config = dict(
    n_layer=15,
    vocab_size=4096,
    norm='layernorm',
    init='normal',
    weight_decay=0.04,
    lr_head=0.0282,
    decay_shape='linear',
    final_lr_fraction=0.02,
    batch_tokens=[65536, 131072, 196608],
    train_tokens=622000000,
)
Each number is 500 + 40 x the weight over its row's rms, rounded and kept within 0 to 999. Layers, rows and columns count from 0. Numbers have three digits each. The size before them is the row's rms in percent of the matrix's.

# layer 9 MLP up, 1536x256, rms 0.195, rows 953-1061, columns 0-127
100:486492461476551506487463492565579499470553493513487516451511576511466521514460513553481573473517534401500515470472497502459489498454536579549537590499509521520518531481566535517515537509602555463476590470453514451538477503556476459493451507519423513519483535555494422483481483502534433515549501510462476511460480565505556504545518487509450474509556486527545526526421594499544538512461
106:496469442530564480436517526521499519499498516490482447445475512516406422520477488504567490415521566493426542500513465503503539442520510496587518423518511489489540525513472505554445561469487444482475541581531540485527500482509508546516562497515483488497459605475572485463465563464497500513541475459538506549535421467548584470508490519507533456442496514517550498507494510501447513444519
114:475496522470491517571597542574540578555528494453502493503499447498474470499524493583542459517462530510480484423489485550467441486534499578503499520493507414534486457493557531541456468551603543504430485486458398500482448490470548518530518509536467452516439510516528461526479452528465447468474565468539492463423452521501433493440489523499505507552476495494558494535552516557536514481499
096:481475481560555445489470510527534511481447549506558525523529498471457477612451468464502475520561521431538429496448520460486527541517499439485475473518503540491463526499524536474457503558502477522517454536467487448454486495410487473483512485421487523514492517492495461533555453512522503509523412454498465574520528471470524470520550480460510391470574515443440399473483579488507545441532
099:518562516536506533522520527539542525424499463490490473475476477421537502522517447440461483556507579513479531536442474502426539514543559514542476552563389468509485445498565530484553517550446475432482519508531501477490506484441499520487456521544517474490475514545539512474561472507471555495440479502504550495479530481485542437419582576444429479540429506441479462533501525488472461535479
091:474540519506426532516464481494511545486504586510461517501512523507481510526534567422529489533524512463447484493523541490474475497537453526532460503425496572556521549533577527517519495556447474491512568429506523576521533537454552516501480493500457489505533532433467536496491505599404551535493528474492444582501467497557483486455466554461426497518486549437486432558495541462503512482480
107:495482502529524489453371459491515447467535544440518491429471508453499486486522512473494495541469479440459540482467474508456508475491553550491469490518544448489573392441610484487439490536540454480503423511544511483452435536465511498513462528443556536422432492499520486433501523517506431553556471490498486488443523524577519465486515502475505461502471442542507492462560489536460430506452
096:452521531522519522421523497429549488525559461450440493457442490591487576535493492522495499493493454453476523493528458522532494528573535547554524468493509468516497497526508578577463506541525466525518526484531510540520563543540468566488500469530501443495449522504499498487468459534476469543501464451473456523491468476540467421446486470516477553454557523520539514505529516486470550426512
105:486512462415526514523479471503504460463505506423533496518565414418506476472531512508430523515522501468472458443467581520427535551453470519435517474494503542492453552572532499492560491463457469466476484512406386484507555483518526537513552469472558477466509469509509417495529581448475516561510501559493490460481444480574532514481468518496443531420528519491544560435606456469483506537460
093:420547485506524534500515517464483523498427522523478436554438454441518502558464477466508463489531464569527493492516461540469433460550457508396488523497556516525513528519499529460534479534458475490473406571479483489550465527529462510565493497501427474471524496520503574529552538486525502463505477525535499487441514520464527543518431490533533553497514477520575513429533525504457470533388
119:511518493493483528572535460476538521436403621473466446527465501448546510535488465510596530484453458479474457489465528531512516549507518474473477565526515532489400487538470440544504494520475514511585487508533491555438529517540459493544552448426612494498487485521478470469508524476461505492507532514505529521534512513451506488495499459564487619538515477624571501552475513493459526520507
103:491497508446499476551564552476496513514504547525558499526487492486433545478541501489504491372478474499427465485499493492434515516568506557493460526518467479501520533500491432536532513476538467472511474434528495523493471440539514514479457489513594429531533499494580532389482482512556490503442426558525540566522417467497609540480467583498545485523474530483489527465475508574498478561462
094:560546545414513523515609501523476512453478439550520498496470517451469475482494502511498549480439520485551590499566492552527451536550462485403472576478535544558467536579458494458499556510424509427499544484518607536517458515442473532494480531515449511480499498457553509525488453508442530444530488484514456481519498513491503469560448468446510514445499503515489549449430459533468498482515
100:493517517506568533548497433487496548521436530503498533493592498561523515520502494490486554478542491514496487476547505456516541476444519499479511516501455564437406474475577516498483476439512450448514433494480493470451496555562479416482518464489521430490520463531540504452431490553525472472480496505441475491465531505456535483549565418491533551503485548489550511487516503516562558469474
096:529426478486601522508557507465410574493546511546470452484480488514470506497498462399549425462544507472479545529499577480501483606435554547485513493589404496506503524529504472475520585476459477497514531471496456485582423488469550539491468478470495482508483449524541491492505502558498513544486547521485511496577472502533476458477459480577447504470535456500472459494470593521487501534468
108:483494577511540496485499521542528545497507508475570568541554579443498498504483483536546481470458567504526544534565525508491512505531378433467551451491472418540481531519459582443623461539551535529471543533489479489531504528497474518489481505496510488491503536476457478542527493537466491464532512539476505467467490514486444462490576428518537564440500519541506487515454508499492569431505
097:469571552468556520505546552487504455537505477529461495497511443617458547513486519548480511514523484543575462485417474518508501471430486475506506499511427478535482556483456426491489537534489503539458493563479446485497447569501538488453577450529512514445557486515506506455505514519529534535553525512485419506488511532538504445486453513479503479470557496588564527446552476498537482492525
105:472468457611476523496550568479447557476489442514468448511591446502493501452436517461506483432546488557513531474527565480419530497521473538528453467469504552517465508561531404550555485461536540513544496503523457515494462485536450481483527532523474522488492507542501560503540495524443545450429540481504540472509488501477481477443413559443551482538512471473536505489532553501521461514524
108:499488467496491520496459496485488468507427515505531517473502501526467539478512567378471485485516495474593543438543434553553556454547422517562473563497559535521436478557486519516514495472580481502510514481505531577482568533484511509522516435532480568561429505531574458548439466565524511506486482506563451465558466462516484493512455466508473512493440523471510505485460436559529471528470
111:531505477511563505526465534481437470417515531423461495525433496507459502535495459536456543453514538517531546519475516496465508494504483539524478545464457500476509518489475471532491450499536508553485526476484457506463534482508440521503469504478473477497517436528515545540453558505492496491493464554491455435543483611534536484486473564424455577481461508468546462413516457443489572536503
088:458489407522497477454610518423525514509551548527557549502428512422552462558489512577513574499530467493508536504527486479541427511545444524494575498535467481497456503469527504482584589504444417453554508527491490526497491570528536534487470485472495503529510530535542523506511447452545534422478547544491489524478506454549525480541531511457487500562530519525553482472496469479504512554469
098:548518505487515459552570476532513465461538459448497463506520491430469498517483536486523517531513504509505496503538553484421563388522605530499425529517507492506477524475449533503524535583434547556494421492493600525473538483554487491550533531458535517510550480427487486492491543462441498532517487481515567490524460503467496541481539436497536520487476542468555546536548478461563536638471
100:528538447531490496500522497467454523545494432484519582558462475515441480551399457476474508503566514434477450522437492478520425492492494537502494453460406466519551477532456465520543458464495525507500494483513461490512477496487473462541455523536484430524576518518471467468461565566572438557438413522506468469531441549471488447581488507537512484486471520574476517472519478479523438514490
097:478461571470548509520457514494457467432513474476475546542524443467519489491532465553539607501533528506455531569495458427509493495481525473486531502474490520398471512514475487450538459546461468426478514458466473506482373502525616533533546420469462536501446466490474447486466542499480406477459523439548450474510552552513491416482473554436513507495474534492566492505464537500515502516461
096:454522512554473573535473525582493468499501447575498547519485542462581521453495434541488529521501548445525486553487523492481483468489501482532505487496529476452413516489494513472522570510477546452578489456491513498465496553527503537486554528477490504555493505431527494440536474469471476486456495501517560464473520507411415532534521447527549514510542526470490519426490607486547527487471
109:501483525489575454535546543438555530429516508503499513544443572402478474522509503541484472489540475447464455559467512483475490553471537579421456561512452536492495541551496444389489511470532520502537584539532540501459544415505405514446437464448538506542534527420570536457556522501531502537417517470477517485490469447487514435502516535455434453470471578522528497483518491477532479478514
101:453514474516532521471481519516463516450419566444557451482526549469464491523488496482510596483507480482491484485479548525457482374453465496479491504518508539580516536564577488480543538538509489484526532535467481493539516486500425451508456529485530586459444479545510538509502517453483565471444490442445522510485484554583520554605496471530472507510579450431548396528532567489466469511510
098:494474491365458524476568436484499452476515495477421476447461526496560504460465506480532525494538398548541510510441529553444506551491512506442455543488500483466506490432558454566535519510492461409511472509585490580482503513498471506483583473469479506510575581462489523552497611499521480481544491475482510471437512479542506523426481542520537521498449544497530524520467529503491457519488
102:494415503475469566584511434558439442553527477464485498552501546530530500537576549478491539534512559557499529494529515486484538447480483486443462569492508503509492542418475508486539516523505464480462516487516508465506471483489449491486487513491510518517476485539512539520451441418564456404529532440484503442497584459434515515527509554500446551522456552482538560484525448455489547492452
101:455527532486529464501533582500465515509430536514541475417473523465470537503504591531536524496503513439481459389507469494553515490530471548485488531522513494550466525472575481488513495466476441534495490467548461423482539586609515538509546477546516492579485508539576478525462534517485477520548501501474456471493518456495507534590478416547507489546516483478490448474421536551498489477473
101:530521424469514463488504498605512428525501428445528477472518478492517565476547579468406484515508532497504486490513455507502483534471470468500584510542528525467517475503538573536502508456569465437543465557563484518521426473471432487497503570444505476524523457487458549504433509521504520552561486579459513433439525449458453579464514444572477501537559552516435517454525552478480488482508
112:527447454556507486491499541425435450564444486549565511558512559546435511553523516477458481496476495554443583497464461547470564429516470437463509472498448473451517514439512403427526524486444478505499537430465458496532412458488442502504513479446442531562509445465549528505485491512489565484446476521503452516528489463524492558439488494459540475516504564508453511527460488528486511545517
089:544531436539490506521494462509525555556588499478533519489588502513433445495498523497480549501486486487420442445472501597518534481549528492488439434526454538524519519484513538503499517501499483427548556447559528470525537467478480460528475563554537632542437520480460556457507469462536527557478552401470440500509524492506506572494536451506533483458471468449562456517521501510433581455461
108:491556554444445484507468508484446548468546484455473523442496454485465471525489476546532583448499420522437628525468542524547531429524544438523579555462432606537525491513469547476485511497511544490542494597418552513505531490489458489488460444449472450553498461483436452525544486521459483498518543473444439534516556434516452520497535513527452481460490449528423482529514466486473518534505
103:502538544482490516440523540536543527462476539413511502505481470561464573509544511545455508504514453466533530453520449501510540496536569493474439455554493580503552498435452564571572491519536538549453524401480489504436525477437460530578489481509430491528517493487467494496514485514467457470477515511522428457545533528455624454478481549530484518490492409497520546567508552435570483464508
097:423482449468478534497594486420559435413525515536533548506491472504514445545521486521489426468466566417521495520534454491515527468532574537525542516494516490505509489437482511509514497481507486439490495506579489508460491544518510470541519432429467582454574513444529466529547540474450482495519512493471454516564537528467490539501487556532405447496487478496517541500499488548450549490531
102:606470529485440516493481461495504478479520478544482512432492494481453494477487465448503553502540458485457536512484525473450537461585453484506494443548480486425497508470509491531531437454540526454452491469488437525456466470506523455491399483558460589520469591508568471483525471492445552537479493480433458472427500517476470470475462522544550539426506535482414513513393497475529483515524
098:535464498534500530538475536506433506432523523452545512424598532430600509469479464498494509452531465432494496502479487527492503416532538471487533628520547520457506451507413566569480452487509498474530573550505468490500500510444568493517524493559502486499467553508508540467483494503525563456466523495548449457526547462478507551579491586468562451567535480470533530482546521501420486501536
098:505506490497497437521452422464515408488501514568461519423527502483465485517526486537478536496466543456439475487527575527451462550510472482399417479512581560477463512494507496507509499539588438488453503566498425450486547518517508464457483499472524455483481472524500584515538477494576522582435450570444448440556480553477553461466503489527542519545543493465475601477453506411460459528475
097:526475527496512541475570484504487550487537452453377459487466436466587533541515460526465518494496508516486519438512474551442466529507491494494445511464455518467453504522450506518488497429482509507528486558506484460549482551509444493533434513432445521558529490443534524442499438550433518461489480544515399465541523535517371433441471532512396523492525445496500534483481441526509427514500
105:546547500537432535536504519457446535511511452549549515537468505511429536486509478500459513522463537449490514481512494511511495595469481512509549494466510456458418486511523494524503470462532591483494588490564461472487505482491474590477469512422513493459455482529464469504505497535501493538534488393463400514545483445552525500475457547489550505611493467515534492507478539556530524555541
096:515532499540530460463456571459525493545580533441510475529545483523547530575501494461429517392399510503506463481452508500516589517493531534443568487516441480516444506540490560539602495450467500544494583482491493460473503494561523455487517411432498574512503504480512567493519545442517546533545485467515538527532480466488507479563533519524498525476525445499485556539467445495504499471514
097:450532520459476518433457481453475494532471525518486580473434458586560448520450451486466526493548446477549534392535587506493499439466539513520479494394517496524510522548482487484518542481486480518490481497481564492482476442509479539445479499455508524554521492438528431530500473602455563507557468508522484566523447500509530438438568486505560491467423518508481516455492620496544506541529
100:490570534448529495501489491478478524436479496458483534484504433549474477506513558450478456470500408489461461545495476519519449551514477522468505519497535496502472538533507500560457485398533486445487467474535506498397478509457458459518480469489482477534505560427534390511453590527569457518500530510502475533495468550570514427417472448549527451510540490463509511549524543549480465415470
101:519460496547540452513405511533525564507488591477542516456528523440439492460452482493506544554438506521490503549510551539552548511488479564476447501498480467497482435476392460520410520478533464456494503528449480535501599488480479488563470508535438567560491492502502514533429448498508547509443472511486470473456507530541459501543490472558617495476507541516518520531478536485399461539499
105:506531468531505541491483442462501531471450508514542512534492455521458483529551578541511528542531540487517499497486495461529564543509429531453503463537546445471494436565493530503462514518448510533439476489521397544513513468481482572563455513441471526489529530552476490520416493479505517485522475479503544506502490456544512447491459481440578526493550486413499515411501518520553524443488
096:583473558506560441469448431538483446522503493481531516526510535431487529502475446568530522498504531497477582585374551474524468521502520524508547549503460539477544511467503487604472447451501550507455507541470545525499501491563446447530545491502528481518463502534477503462527477561558498482496485521420534472490505457481438499492517561426522518561583544516459558550488547458486469576444
109:451484435449537535485521451475462558441507528581608490533505498491442482468528475548444445455542502476556441501500544540414525548465508556572557498488494482479542507550528492450558571475581474456458505480502467450468469471580466467503509471496491546484515566498498561504432474480462464429488502542589446516489517494464407499542529491486439484554506497505471487534499472523521514507473
108:550482526548545471458467498499535517500522485507559576465476515526513458552441548436463488426453444501496519500557543478517453494422514496538431526507472505517473561476464579589468496500507542505460501455521522552503529484513503494474499505499515440566449457442528479640449497548497412571510474497480520503502492437524506552502507496501512512466523540449542486499418424448467569557553
095:449483569559501519443546499414486477443533511529529517505563461576520559486478557533448356504480488506444516551510499487469509454483499463516492480487509518514481534508415484483504478470552571501469525521528472491459425538572486526412492383534493470423509492438483495510425459522475458440502512443464526414568511485450508512552509517514494526483506519435529418543488595483491474502462
103:494515547457531533513478493525498531479495512499548527445483463457494524509534452512503535510451486535497445468503507429444533610446527504445448487507489478513502585520476522494550545523529469498515513458501487505473513500523452474516451551474516487530544498501528484524452458459428463491513518493553466465515562525516508432517485499525550500529483465624501574517449471491582468535518
097:486502538550500535426584501414444510485593454532424499458496546477479458508480458505466492536499494501490500454432504513469451509523503536486506528489505522560473563544487418418500496484499445435533526461509487488514508584500476577563374463489483509526535516498521429487589531427520468569484462564580507496526494515512533464499468573546530552471549451514465526457438507522490540502462
104:475459507534454485535483527480449511474547478486485517472494479385489505532551404559454443522526457504456494471526501454544517544456470599474545546443463495480463525465463622495486563529464428535466511462473493468472464415512449513530520507517536530534448433593485545477480485502398503426407489503569488490510480515444500490505500507506480504490493445544481511526457506459477534556538
093:547472537565531493481531495550508463477562423556489560585458503555506497543526550490553449508467529516433479485560473481542503481513512473494488476431531545497501450532457527448445499466553533570538481505576565484536468497467433489528488559490588534564475493512480518441490462533426547482522461553489452491513506484487466526468507519465435539486556476522497521413391508528500444516470
090:541485488484505552548478464529481546487552441507477467555597467472504515461526455512440520502503573484487597443578512533486447492504465519521513447529534502528494508473504535479450591556479545559509426411589488465478456547489480598482469495492534487558478506522466424587532516572430472449435483442514462492504456504538497451502504516479516464538498458507516514485497500474475529554521
098:404492539492485435511519574506496485528448495502384481560550535524544511455479457476498506468474461497468518481529486502484512480508514490546480448447447491524466503426508510560437499577521476426416543440430542521455434493533432490559452484506417524473472502488464467528517537491580498490518521396487472528530508516456507490472435480505499500451536469517477431489507526493539553465462
091:492539501515486537428479500448552455475496508545505561570493469486533530530533445499513458469496513549447501503470560517540494506465521481437499536451616434441554415478500466556434505484489454547491517536580552519541422539465470539493529446443529510459561545499493482459475487467552483567497513489461485480567477487469481498465573456565488529488540516435555480528512465488476484495534
106:503518545566494594541513540447536508452503578466488515481533524565501580492530515543498523500455527485464488468507531481437581454505541420461547498487527459474576518563483490484505513465518548482529535548522469488456422514479482512509507501572489437488538462458528472572425562483516496460517479514539508497576463455520463509523519524543568578472511456484524507419538519522488577475512
102:561422492550467486461566526522483504557480524523522522534507536418432477464494559481458486407573474456463512480509465553472507567466477582504534473522432539556481516504519472563550597462562388438481472489566561495498513525513516456495522536509497527506406449533459462495532509444531530470509527531444525506500592465562443484494483522498461535407524478498555451502470489476499515462485
104:476529553537505498444482525519559522571484486521464459617500541492478525453531517560528486425481486525523447549436474496479506517509542540529553483371455498477500489532480528452541515523545525628484461443539422473516498529561539559520504454493541471498478517447499509493527501467563442441469476433565565393513473558531447547451564462483543521490521486509476547448513452457481505506501
096:439522420492524491460503523449486522451501462499424448483507483492497458503538531566401504527492514511517515521550519484514569532489483431501540467544479484436541476517561542476441445437486421483524530473510477504501480482523472460534572508532507441479471513490481431477474534447526472470482522522516536438472503506484482526523557536467474501485474541490521561460517521441537491474600
104:504524551527521476456551510487537502495497533512523487469487487498515530528503514462479539542540471518500432568531495430500501481478532371517565521498557497510482482484396570558545520466448541525561580510517491482556437464509522451447447463465504472566452511520500425429517583502516481499532609504479566511458508529481515492523500516457457521505538480525591487532581483482509475466401
108:560577528533529536556454526493426515506425485520508536500406511449445531459520534504482501526606502452483536489469519433565543496490446507498571513526495530504521498469507425417609525520525533522446454467501550487521546490514509526554489424522401495517527450440471476556529487454519519464429579528444451471549439587521549503483429526500475460508474574496493512534542491512509532474500
097:439494454529519475519462482454473476494525470479546521477529456467492537442525517556459499454591465498465554511506553478568528445440477477501574504486565453487491482507478512463460444500469521499457512550519567494476433552455505425557442442522525493466498466497557523496460502461499495481488536493503454449458442534519421512403570454499537470517513507471530544544503523495446502504498
108:524484490510505416527497480546554501538436559472574536452421508500550471505549547466493491512539527490488552511499488468555502497405574585522462534530493496501507536483547493599578511483492527464515519524458494558506523513513498539543503549496512513476504540478478509490444402430555479508524460477509519531479534487495501497541428535503453451520501524528537542481515439559474531476451
103:552470461485472535466499495480545567546500541509406456476532495538462582519580621516544531495503483484491547497518494515486547529491586492569481512439475502501507522522618513495500481513558518484519556492436456479497488542464516412476563500413602551518523435516485516494468546550438499510452438447491528466430419507541449515478477452553521460538511521506430550503529570523447497541533
090:536483520454540455465448550529514507566513509518479529467453508424506421474605471573536516500453549500508568453505522503490522541496541501526526445534543529505503515512454466507520574646470519460476518538486529415478418479530548517472441583445442515534546521484426446543619546533480447472457533452479523588565552458456439513483539519545450458486513506477448496483451498517455478441552
104:458444420518515436492457512500520485542496482480513532563431516468525511519475490547503531504516486512507486512534476462489443501427482459463527515519436531534446503472471513456478464465569464537499510453495540496532569427508453520541536491560484520445415486529449542493534529541523459547529419464466527524463536415555513514500526543544500552437493547493556430459534536531477505517532
102:448466562569541481516515476460556554467500528484515514477550559457443510488552531530470530456524544500522498513502526516488507497477466502479532571523519503432561514514474464434476500497537533499452459553519489505486561547516499476563523375530511530499549530487418538461556538474483526561444505499494528507546468530453539441488505556461480485518496551506533515530516538481521518479500
100:465448448548550515500529505533480486494469447485484483512496514461506506446448494530505555478495554461458538536482565524509544531586446528489499541502540533547548509471528434421499569442551494535476534467521497483554469491492525464503495443583514586434505398526553469538521513480547437592431517521513385487522538501467520520504518554576462489493542512414480512501487509526530442438526
100:498504523468516461489512539527545520485559539539475481536484568518505523479595495499574499511545458521517541597510454532474519474490474528548537529503484555536482547556418467505526497476535484505524545476494532508491532487449531513538422532515493513462434534539427485479480525445472513559408489473475513457470528480483578546492453552424504526443501525507475492509561551414548538471452
093:482558520552598499470478476474512514494377495531462510470520487531534509457525476450444561518452509513498521482492448479462517532509514509501558535437495509486462555536443470503554463522515572516492477414439539510471533454562514456518525547497451552489495464510454485438436579524497483556517469488504440476516483482547534427486539526539513533499464527432531469468505573583545522459495
105:472610470513506472535516500500412546488480496466544411444457534517500450471491498534547480533534423523516514545464481501420540507593560587469492558539500498561445562496509505406540511441470488468503504500519491431455520491537504536527541507517419445442489487538454450427558474543557505529536553557390528492492456550528501486480546569483421468509515439468466514463474528517483482530482
103:498483533480585516474501488548480515466507418496484549488503530455485433472507486439426536536453492521509532490413500536469579501539459507459547522488563474510551470456461524493464527507544509544484461453505536435506527527529488407492552481544531557474399513497500521485418501556522463444498457449553461476454498485520501449558522480499513471549506524536517434542489487485541471524531
099:471464473458524504531437493485519457523482478508521534600559487477482480495452525490497468546432494448482424568468437442475466584484523523491512550484474518554516486520526598502504469526483542476411523462486475494501483570578479493526535454408636498499511427549551498429495482498470503487483491479557427455541504557487474497545520508576508517522570494454528489453488478491415492536556
099:454477466481510465543524500482497516523387516556438490513478443554473490459483494529509519469511572459546494491526529556514564564511505438504531500497488545456543578495550547500503540421524486496515547521475485512557433482462429573524503515475576488507474491486510475509494527536505516507521460398529444506477535477448607516579575488539550545486480488518462520399489562613519411494514
104:527453471503529502510480504452578536504399504527540474426460432415465502480452502525510491451438458496459606501481488481504454519525505492527552576544514464542486422564521551444497494543496457533498550559538512481537443509550467593511457518530570435472505521535503520465475452460516484474457468506463530471487486467537466586417559581538498489548557462493449516451533493487480568554486
108:518512399484511592554473501529475482465510520508511492451477504484577461564549488504518492583414510474475427460504452474495540510542481465517521429514512424570521494550547483522559534486506528504503536476403448450568494517466419491529537478517624530529484507507444494496492522486492490421562452502501464571491485543509520506451530588543516548512525565513433440484439532451584553483547
097:532500519506490554523529544531557457480445530496530476491482479527489446435558585471514512471532460479499549469491550550439466528437480391475476455543504470458494475449433542522546466506541538523468509502586493501484463516508533506442487512572452469499498470486527529551533525446546424526484495502508428470529507460460534495497519467453461445484482527498429503452486466495535503545467
094:422508523508469504557507498528486542469612518505495478423505509489517527504522484495505454446479472565518538498416492541531556464512500461566481470523480490483531495459518538537507468483478556510448465547522504532465447556524583525496532445538498506456549502545450538460519503463480459474467509549474494485476508465555476463559484481493556499618509505478456528532496533479474547408550
095:484528475536496570478480472479508542497556403566551486580509502503432475457488496511546482445485398441489506429478516500506467515523508521546424542541463461507468493469522545500533505475507492477534546502435598599468515491495476471509554512527542427507507511475601530473506493492451496465524513501510522530495376491409471470588501554474438454498517512553478502456467512476521533539521
094:554518423473469503563487562573531519500487446527478441459594516513457504548511507544524484468572465478564531616495521563561509531488472463503533474515460442519476490511496432485403455462508421483571520468513491438491524541546509637512493538524557518537499554512444522530504487543519480456474490506471519547499505490478544538531466556526536577482444461520504547442534519490510519488533
095:467534490515519472523451493452501470495512494583568522451567488535618486498480490535490507510493574477459504453588407548546540511498509564502571493538440526515503513428522490467472540510452434497522465445426402522480485447459498490493530514482460530534526436525469564541480435464541495497522514522455484561535504486562500508490475431473586470551535531462520481488472553403517449478544
094:508487508497529408495391506427406574527517453541483535485549561482546573476532498448499566505559472466522462469478453481517483548513472570451531466451410501475506502530646552517490535568455519473473477491500527511423585512523447504586520454444516535462483499517469464507513456492495480543548518469486512495477518468470546491547417485499557460473542462471492470457518423491451475487482
102:518439524482447489492536545562533454549582546533453523510442416530559465528521425476577444499425433534471490447497519478502470463498514455565478534471499417517572478505422542397534557492491463533416475446488490439511554521502454518529492528476550512449473508476451490467425440515494491502464487501465532520459558558522495533527520487426487519428491530496505497502494487451485532559525
136:518562563478518562542503536518525495537520517520533475481475458484543509506486498492526543555468565507502519452530447548462526507453392464466498533482554511461547421439481491451524460450523508506533554525496461453527476496471556503506490498439500495408423527592489491481509481557487543444513508413503498537490451476506508486501404518484516478488516596496507503585473536480475572451571
107:531424487561514462476488525488516523474480535453445517527531484460463462475504467430507532530486527517439484435572593489434512493448573448531495531396545489519511515512494452501494501509464524492560443465490517533523471571426486476523541526539505452560497484466454468580503563456480440485490557502505502467483538477504527493521548537494509466564535577539508505532538545430498488466450
092:499499526456502470492503458421506503512468458490434481510509520507476540592530470497455457466544523464528479496540507499512443535590436437434479509482536490516485520506492462519521465471637531460505499460546492516540505532534538507481476519552513493513622520502514436529570494469492526573487511572511518492484453512477494519470499556506532467469462508501559546482485495461453519528461
102:472495438604610523535493481512471519460511507495479467458485515409519513510516522514523485540577467459458461480537462463529459509473504522485435475554501503500479514522487460473514540509515501496470528555483491483482518521586501512556527474502577467499490498470449465504543485522573479505492493509479505558501510602493502493422492515506517509458450490456421559424538502391493507528527
097:521544530371493493494515503476503457468493543456563468477542555595536494515492498495457585556476471492526467485504502556411587420532500489465527420448479479448510437503505511574571483560458445462577481478490503496471491468449505558461558488475410544496537548492483455507496504539480506489509441545484508536523511448502471445564475495512547550486486479482545560475444439580532465567459
093:495579415441506480390483538440493548502467540510525518545543470540495518565536502531530542520453525530509453521508548494486509455465486464461477583562574489575511532488496497524548512530489548489531514488576511545556523482452542524522520500453487515454446465475476555495558506558410455429616488438483453586431552563552442512560492520507505458526460497467516435523516478495499498449520
101:521513509550491464534555494537524492462521464444445565511437500558542506546491498512601483491520481474541543534471565425563569471517511513542465544445500465523484487476602500458521512461434538531482404496484489474545532447546477553525472425501474436510467525455516552501559417512509486510493590465533472511488451473570519427474507551448504484532430499479460438477527504548486466489505
101:564486535475505506515486492493535431511597459483543544478510479550533490485490524549522473547541499433399464551550496580465478490564454465543568475426447533479524532461532457539550526471513514496496511467479458455520522470526472535551453549437436489446469500516518505417442536500524533493533427435471509596483509518482511523543447465482545531452472475483509434482559518435539504404494
094:456447550488557489527508501527495505544469503489452491572514521470544516477505595485498500472497539434557457488538578475430516560471479555535495507450545526588481582494502504504487517477590507490539476518472532439529442480541498489492463483497499615464547536448476479508508513496514471499435435469446561515492525503440512524512579488452522528458531520512573455501562465567503402504495
093:496533620503514472513463461497529453417463471561509534479430534547456509454544484480539492549480523468447584621525455539492478475499490528477459469460547569424516480519548535486514450577475512604509497504493510455531528499500524510536393489570477524461492445471425506509552535511468473498537510482471444455525537498487478474532530544479564519534410484528478533476490503447501516466456
102:455515491526557521436493495552603490551510442514484499486462463493449524511470465508555505509533518447590474513523488546552497564545519548550435477538560412413519447525510439509552533486510506517464515464513505462562515491475511562458543486505458453505527459478496423507509501452482458490512488542386503529542482470549485457494537598538445553496465484580466529536527532491489537502533
093:554498562544534533527506525470450525484496497428491475460554514523483502520432478473537510548479568487416509461462506535481541548567488551491460529444491519537432528544568466443500474521465581497465571484463482469476454495483492537469564499542482534438465520568409484608545484560471524496420508466476490525499516470503465551468522494515528447503476468492563541558532522503482529444535
097:478503529533486497489508499486542570468541410472446576494462517572486476526564550556457494456515537528441531565540493480459502491506460495546528476534505560490525529489482515558521526480462517474456466422418511537484501497549538527483471455478531470535505501513559489465504519527486486469518521584497509481512448540515493510461508539484469521480470550476469492596493486468513490559407
106:524476540427496479529420536501591578517453558526484487473496460482537546474502456434527525484458456502509498509457543542495495497526565507486491507531440426573507400461548490483496572439446512438424505551449508495556486496479462508534489523456460448440535488543546532508502476506544538479520463515522488462490488523499486498532542532487484536485534479424556463500398474491499518444509
108:463504516536422503582523428525479466500455505500471510525608517457486548504421492506549442526540472452486523523526531508532552493467483494527460464537611509522466528517549552501508505463494468439539477415491461509498519506465469496431547561476515539449511564455492442540464557468463465430459514527524495550466466529482452549555491453589479512425537482512498504516527496452476467492471
104:509542493494540474466547458589520584536491445548488453516496551495450430476456456493488492484451529489489511504560548578494456537488524492497459547498446499499501480499544531488552549488531503553513438399584399471502440551434438481488388495534469512524566581572467499559523552504526522526490520487578499512516536503502503474497546448529550513472435488556515502524440530503497464537517
101:468491512520486488534518509405466540525510521496631526476503455502541536570449512514576541548449532475503484536556535538500451465503480572535524444516483480492475572445509476510512466528512455452474532446494496500494470494484569481407545470525497443571512485539520494641526483582464556477458455568526487534474484514491549480548495451457445396476505488488596525498489526555457518501477
105:465518478522546458518555468493540493465504457527537486458511538499438545499471562487500487462536515466556483516472540516509492487422533515535530458461492470524491471550476532558501483539481489524597543544497493533515538514522446524521579575549553524522438432570521514503502570502487471517471461490435505540570479496540434503505504515507523549443485444484499474534493559540564582434564
100:545531484441517453483464472488453500510390572436473486440585504507549540521500429498474544462473504511464527592497540555469496540446444509500442482572518450486466467525546528461502540520474501504463482521471484510492489473531463534511569479525515519461433525452533553453530519547553543489528515526410512488547468434514525473528436488573491512495471527493530522507493518503475522508511
098:513504455537465546466465525479472427475480452560481536486540503512507490487536554521548479455495466483534509555496524493532522485512489483513488441516424526468495508483363466509447539538529478516444488484477473485496452488488499449486531369544468516434540513454523464529498507489510506546556502391521644486516435421484551457476481540590554507546484523511528466490475532543424445522589
095:516486535466497457498458484489454517494487541400478443477474489473516635473550502464544462521495526527497415576473503495488528580500472462498413517500520554503491501460582543540531482536468563580457445533489566413557488521514525479460495547513435454433530525504484483506533500529523514508521519485472537487556507470543517527470385579493488391521528490494511604519534476401478481538475
100:509502520544561480522472430491520507556437458517484500502527484572464518457498456488476549585550500508514556527533517477486501500460466572512443469540471512566457494533439561459509508470497495523490463413584511529509556513542514464453415506468555518522459548490456480529504546505485485523464563489521516531494448482527481461505447468495528497512473560482475521469472537499496552508567
107:506502463496587571521575473500537467458554455546547457464503530445497564421505480574478554525492532506505542522528537508477552506539481552446458443395405494429497515502562465504477413542520519503533474560484462433488511493565433525471536543481443434528473507505504557473467459466514460550458494482445475528479482475514526455569451562471542532517518479508440523503489528486520534498563
093:525489477483481512511446511528482513519490544556492459534429498531490542460574483492452537568509483446563489484497537496488503512507484553473498527425513480493512554502525507517459524464491525487469492495513515496531540441489557496443605600503477488490461499493451534463514463410471496484464494553472429465418462507468519505470524490518444482465587465427561510519486517509566479475462